From a checkpoint of a small transformer trained on Wikipedia.
Size: 9 layers, width 96, 3 heads of 32, MLP 384 squared ReLU, vocabulary 4096, 1.79M parameters.
Each number is 50 + 12 x the weight over its row's rms, rounded and kept within 0 to 99. Layers, rows and columns count from 0. The size before them is the row's rms in percent of the matrix's.

# layer 3 MLP down (transposed), 384x96, rms 0.16, rows 86-102, columns 0-95
082:53 36 71 56 47 45 32 39 45 35 61 49 14 49 71 53 60 50 58 54 48 39 34 51 28 44 39 44 45 52 44 54 28 63 51 46 53 54 44 47 58 47 61 50 59 40 56 51 26 73 55 30 34 52 10 57 48 37 51 43 41 49 40 50 58 58 55 24 46 52 62 29 61 52 40 45 51 38 54 61 75 43 38 66 62 41 45 33 43 56 59 49 42 34 65 53
111:40 49 69 38 29 68 65 52 40 52 54 40 44 50 31 52 52 50 41 46 64 49 60 55 61 54 30 64 33 50 64 75 58 70 26 62 48 36 38 36 51 42 68 45 56 38 54 70 59 63 42 53 50 39 54 29 24 47 50 53 42 73 68 44 48 63 48 39 54 45 42 62 56 76 56 79 57 58 42 39 42 47 57 49 43 50 36 31 42 42 51 43 50 51 76 50
098:39 34 38 56 57 56 68 68 40 67 63 48 61 47 56 31 53 51 50 30 41 55 53 38 59 36 46 33 40 46 51 47 35 45 65 55 66 52 59 53 26 46 68 66 34 43 50 68 34 51 47 48 30 45 57 70 49 41 45 40 40 54 49 76 66 30 44 40 43 31 40 65 43 24 52 51 45 57 72 48 38 52 54 40 30 29 43 46 60 27 70 39 43 47 55 56
095:28 40 48 39 41 63 35 55 58 27 48 56 38 49 63 61 44 35 28 44 63 35 47 60 66 61 50 61 60 45 34 51 47 52 35 65 43 59 55 56 56 77 48 44 57 48 65 72 48 56 29 52 42 33 42 44 63 38 41 62 43 43 28 45 60 38 50 56 39 50 25 74 55 53 55 53 26 41 49 28 43 64 26 41 34 56 56 39 54 44 60 48 61 58 61 29
099:37 40 47 53 58 56 61 37 45 60 58 50 49 57 62 41 47 22 54 47 29 49 34 73 48 57 59 64 61 54 60 48 37 19 49 55 53 44 58 43 57 48 39 60 54 39 43 58 49 49 21 34 60 24 46 30 31 18 55 65 69 64 61 37 51 54 63 31 60 60 61 53 61 50 61 51 48 36 29 67 35 70 51 53 50 50 68 43 40 47 54 47 50 47 64 46
100:59 29 49 46 52 62 37 57 47 50 38 53 33 26 59 28 39 47 59 58 51 31 41 60 48 43 74 62 57 64 47 29 49 53 54 48 61 62 63 69 52 58 66 37 32 36 57 73 36 50 56 46 50 51 51 43 55 59 49 64 36 42 42 45 49 43 49 51 47 79 42 44 64 41 41 38 49 36 37 53 28 41 33 49 64 40 58 18 62 47 39 61 40 76 62 36
104:46 44 42 46 65 37 56 59 80 53 35 51 61 34 26 56 30 51 40 60 43 47 55 54 51 55 74 65 69 48 35 63 36 62 50 65 41 69 65 83 70 68 51 58 41 50 63 76 39 49 37 60 35 58 48 51 52 58 56 34 56 60 48 41 51 28 55 62 45 29 33 64 67 47 58 35 63 55 41 47 69 43 49 52 47 54 61 47 71 50 44 43 46 54 48 51
092:48 46 49 60 63 61 58 33 50 67 40 53 52 28 47 62 54 48 44 84 55 46 44 67 63 51 70 54 42 51 41 49 29 76 63 58 52 63 40 37 33 50 42 44 51 48 44 59 51 61 45 53 58 65 40 55 42 41 47 51 41 47 56 40 54 35 50 49 67 49 77 72 30 45 39 59 46 82 46 40 48 53 33 26 69 51 24 40 40 41 56 44 56 32 47 31
114:42 59 52 09 48 59 34 38 58 51 69 39 50 45 45 60 48 35 60 42 46 33 33 60 45 33 46 39 56 61 76 45 51 66 80 49 40 49 69 56 25 42 47 43 42 48 52 41 50 53 66 72 47 55 33 38 40 55 41 59 36 44 41 58 43 40 41 59 51 53 36 73 39 70 51 44 50 44 52 37 40 61 52 60 61 48 32 40 47 58 43 61 43 28 27 46
087:58 54 49 36 53 63 50 69 50 25 46 46 70 41 52 22 57 38 63 35 33 67 48 36 56 40 42 33 48 54 61 71 60 43 42 63 50 62 57 46 62 41 50 80 55 48 66 26 56 52 50 31 38 36 67 30 45 44 69 41 58 48 74 55 46 40 61 56 53 35 46 45 58 55 29 44 37 59 37 51 67 40 73 52 47 59 51 49 51 58 36 30 60 56 56 41
087:46 50 66 45 28 51 55 55 52 43 43 41 51 49 60 52 73 60 48 44 43 43 63 53 53 48 49 54 48 61 44 58 40 96 45 74 57 46 53 54 71 65 45 45 28 25 55 55 55 73 47 52 66 50 47 49 32 36 57 48 44 59 45 25 35 45 58 58 40 49 44 66 62 46 69 48 41 37 61 57 40 52 39 64 47 54 41 58 24 47 41 39 48 24 33 30
103:52 65 57 60 45 45 34 40 48 33 58 37 42 56 35 59 65 67 47 52 48 55 61 47 48 55 45 39 38 40 40 61 55 67 28 82 55 66 36 40 48 46 38 39 32 57 59 60 81 54 32 34 37 35 49 66 52 56 65 23 60 50 36 57 66 67 54 54 70 29 44 54 49 64 58 63 46 58 25 54 68 43 50 68 47 63 43 51 55 48 54 44 40 32 51 49
116:47 49 49 43 37 52 64 54 59 41 42 53 50 55 50 50 47 51 60 70 42 56 42 49 45 29 40 38 35 50 52 52 33 36 68 55 26 32 41 64 52 37 46 42 25 38 74 65 62 45 40 68 51 34 52 31 43 41 52 47 71 40 49 56 47 65 48 55 24 54 50 60 21 41 50 58 41 71 48 63 49 39 64 37 48 49 50 39 50 51 48 21 50 60 85 64
096:39 42 35 58 72 47 50 71 64 53 53 57 36 43 44 47 68 60 40 42 10 67 59 52 44 46 71 56 57 74 62 42 63 44 58 39 34 61 67 52 45 70 58 50 51 66 41 50 61 37 37 26 64 50 53 41 18 46 27 54 61 50 54 61 34 54 46 59 38 43 62 49 47 61 40 51 53 53 46 53 19 60 63 38 50 64 52 46 45 56 45 59 46 57 53 58
096:44 49 48 54 67 46 48 63 37 67 36 47 49 66 51 58 40 15 46 54 76 67 44 29 40 59 52 36 40 46 56 53 51 45 50 62 42 63 45 57 58 59 63 65 68 71 45 40 59 31 33 58 45 50 41 45 31 55 61 54 59 55 66 42 63 47 64 54 81 12 51 66 57 48 50 39 48 67 49 51 60 50 43 60 60 59 57 65 57 63 29 65 46 58 47 45
093:37 41 69 50 59 60 33 49 50 53 46 39 41 61 66 58 39 43 47 48 78 63 32 59 67 22 58 44 66 42 48 55 47 65 48 15 37 54 35 57 43 54 54 62 72 48 58 55 49 62 42 40 49 30 47 62 52 32 47 72 68 54 47 53 40 44 41 30 80 38 55 55 38 24 56 64 34 68 34 48 57 48 52 52 57 47 51 57 40 44 44 44 56 50 57 46
090:46 51 71 44 50 75 40 54 53 52 48 42 33 23 38 53 55 38 58 28 38 64 57 62 38 34 52 25 52 40 45 65 46 56 26 38 59 48 64 40 43 48 68 48 63 36 49 38 63 52 53 51 34 51 41 60 59 40 43 45 49 57 38 43 52 65 33 42 52 87 66 59 37 52 46 59 51 67 66 52 77 54 20 53 47 42 53 36 36 52 45 55 35 49 45 45
# layer 3 MLP up, 384x96, rms 0.159, rows 87-103, columns 0-95
106:34 35 50 35 42 34 72 48 41 53 52 58 40 60 28 47 36 61 47 33 81 27 53 59 52 45 42 46 29 51 59 79 39 43 39 62 46 66 55 56 35 47 65 38 52 59 51 65 47 69 38 64 57 65 40 41 38 55 35 38 34 63 41 65 48 52 39 42 50 57 66 74 65 50 58 55 34 54 72 54 46 40 60 56 26 56 49 51 43 37 45 63 41 54 45 41
108:68 73 44 32 51 59 70 49 62 39 37 46 70 48 40 60 72 54 24 65 24 43 67 54 32 43 59 61 52 42 56 44 66 54 38 47 42 38 50 43 53 50 54 47 74 66 56 57 62 22 47 52 36 43 44 33 63 51 52 39 48 64 61 65 46 64 52 53 57 30 58 63 36 62 66 51 72 39 35 45 61 59 51 46 72 46 53 63 64 57 31 57 56 54 49 53
097:66 37 30 61 58 47 33 26 41 32 54 45 56 35 70 48 60 62 57 55 45 54 53 41 41 63 42 30 59 53 45 39 41 37 45 48 47 50 48 53 42 11 31 54 62 37 68 66 41 68 58 57 39 44 68 26 42 43 61 47 58 39 70 50 50 54 48 64 42 39 53 42 50 46 46 36 37 46 64 71 48 56 60 57 56 57 24 67 54 62 32 49 59 69 46 61
100:44 45 67 65 39 41 38 66 54 54 54 34 40 29 54 44 65 56 40 53 33 59 44 47 42 49 57 64 46 53 26 35 52 64 61 47 42 50 09 58 56 42 66 40 51 47 50 63 73 65 50 55 63 55 50 53 57 32 49 59 56 39 53 60 67 66 45 49 39 52 41 62 60 54 49 55 58 26 45 50 40 46 63 37 41 77 33 87 65 61 32 49 51 36 49 44
103:69 47 50 28 47 40 66 69 67 17 37 29 62 49 56 50 21 61 55 63 51 43 53 54 58 42 46 39 47 48 62 60 59 53 56 53 51 55 58 53 58 50 52 33 51 65 48 47 45 32 58 70 65 49 89 45 52 35 42 66 61 44 60 54 58 48 53 46 39 24 60 60 65 46 41 72 50 48 45 47 37 49 34 32 41 46 52 48 69 58 40 49 28 34 48 52
110:56 49 50 24 42 61 47 57 45 23 34 45 44 38 38 65 47 40 45 30 43 75 54 39 62 45 45 36 59 65 40 65 53 55 45 50 78 68 47 54 49 45 71 61 50 50 56 42 66 40 34 53 47 38 36 61 63 46 46 66 55 26 76 49 28 49 59 54 51 40 29 38 57 46 44 53 58 43 60 45 58 40 56 37 61 50 62 55 75 45 44 51 20 63 58 39
089:43 56 70 50 68 61 31 54 42 55 81 39 47 41 51 64 45 69 48 38 48 41 43 52 50 56 35 43 39 46 50 46 46 43 65 48 53 47 51 47 66 42 69 29 48 38 53 60 56 39 50 38 34 43 83 52 52 45 40 52 32 32 40 44 28 53 62 53 60 31 27 53 35 36 48 64 61 44 37 52 41 34 44 52 29 42 61 38 77 54 31 56 64 43 67 38
104:67 46 60 61 52 53 51 52 47 69 43 50 57 59 30 53 41 56 65 59 70 63 52 24 58 54 58 40 74 58 44 42 63 37 42 44 42 65 72 54 46 56 45 58 47 40 69 46 47 65 45 51 61 56 42 62 63 42 49 35 38 40 56 32 30 64 67 49 53 56 51 56 57 51 64 26 40 51 59 55 66 39 49 57 37 66 36 70 58 32 87 45 62 49 21 42
090:60 53 54 27 53 61 59 58 45 68 48 58 71 49 47 54 59 63 34 45 52 37 27 59 71 54 69 53 64 62 46 54 51 55 57 48 34 41 25 46 52 46 54 50 54 24 82 34 39 32 49 66 34 71 34 59 71 65 46 59 52 68 41 33 44 61 64 53 55 59 58 41 68 54 48 53 67 51 45 48 47 53 36 55 45 52 60 59 65 48 40 40 62 76 53 35
082:60 50 55 50 65 73 65 66 53 60 44 56 33 44 33 45 22 37 62 38 49 57 58 18 38 55 40 54 37 47 53 35 59 42 41 58 31 42 55 28 46 52 43 39 61 49 36 56 27 63 57 46 56 49 56 63 50 54 51 47 43 59 66 48 50 44 54 54 38 63 44 48 54 47 14 43 54 58 71 39 43 22 57 47 60 42 43 69 45 41 68 58 67 74 34 52
096:41 69 56 36 53 76 39 70 68 61 55 58 55 39 57 47 42 53 43 28 72 61 69 55 54 38 41 34 50 65 54 41 58 52 59 61 41 48 59 39 60 42 19 32 49 59 58 63 55 70 49 36 47 48 62 69 74 53 42 68 70 49 56 41 58 60 67 50 67 37 59 42 58 58 41 56 60 58 34 51 59 58 49 62 60 44 33 38 57 56 48 37 40 64 23 42
107:61 46 46 33 53 58 65 50 42 58 46 53 38 69 55 62 48 63 43 29 58 19 53 47 80 65 51 58 47 27 66 34 56 58 46 45 49 59 72 41 52 53 55 57 76 55 42 33 54 33 57 43 29 60 52 41 63 51 27 47 52 44 56 54 54 53 35 35 46 27 53 53 67 52 43 43 39 36 47 40 67 50 52 58 44 30 54 72 57 54 51 72 42 48 22 45
102:46 57 53 28 46 66 37 71 51 44 50 51 56 56 67 50 72 58 62 68 44 34 21 52 38 51 31 40 54 49 39 63 49 30 47 50 53 23 47 42 73 38 56 65 49 48 51 36 62 46 47 46 43 46 40 61 47 46 48 54 44 57 45 41 25 58 74 71 52 31 64 40 50 70 70 41 37 56 39 53 36 43 53 55 27 43 44 65 58 61 33 41 49 30 64 49
089:34 58 49 37 64 71 56 59 57 48 73 53 50 44 44 67 54 42 68 68 39 39 40 55 50 27 50 25 49 34 47 49 46 56 39 58 53 30 53 40 43 20 58 66 60 54 44 58 46 50 68 41 69 42 71 47 56 61 26 55 47 46 32 51 42 73 72 55 32 50 47 65 41 45 52 36 48 59 45 49 68 61 45 23 53 37 42 47 51 56 23 55 49 39 50 52
095:52 38 47 54 68 44 54 35 41 47 36 50 44 44 41 43 48 51 65 22 48 56 66 66 61 21 61 46 52 58 47 56 49 66 61 71 58 55 61 50 59 30 61 54 48 46 65 39 50 40 37 57 59 38 69 48 57 44 41 56 50 77 64 46 65 54 68 56 60 51 67 37 71 39 53 50 70 40 65 42 44 59 74 58 56 57 76 54 36 30 72 57 68 59 55 38
088:42 44 22 57 59 66 50 57 49 53 47 51 57 31 57 72 43 67 52 43 48 30 50 46 73 42 58 65 29 63 52 63 54 37 52 38 57 63 14 46 43 57 43 34 47 42 49 48 35 43 32 47 50 52 46 42 73 73 49 49 55 49 60 55 57 61 49 61 80 51 51 32 71 50 38 51 48 40 55 40 65 29 32 41 62 48 65 76 35 49 59 49 42 50 53 43
103:46 54 36 66 38 46 63 47 59 51 68 66 36 71 46 56 60 51 64 70 49 47 64 74 60 30 48 39 58 75 38 48 47 22 31 45 66 68 43 38 57 45 55 54 57 44 53 45 53 59 37 68 50 60 53 61 49 47 53 45 52 58 56 43 50 57 27 59 52 41 39 42 40 50 17 71 44 22 45 54 70 40 52 47 45 36 77 42 54 64 36 45 50 58 59 43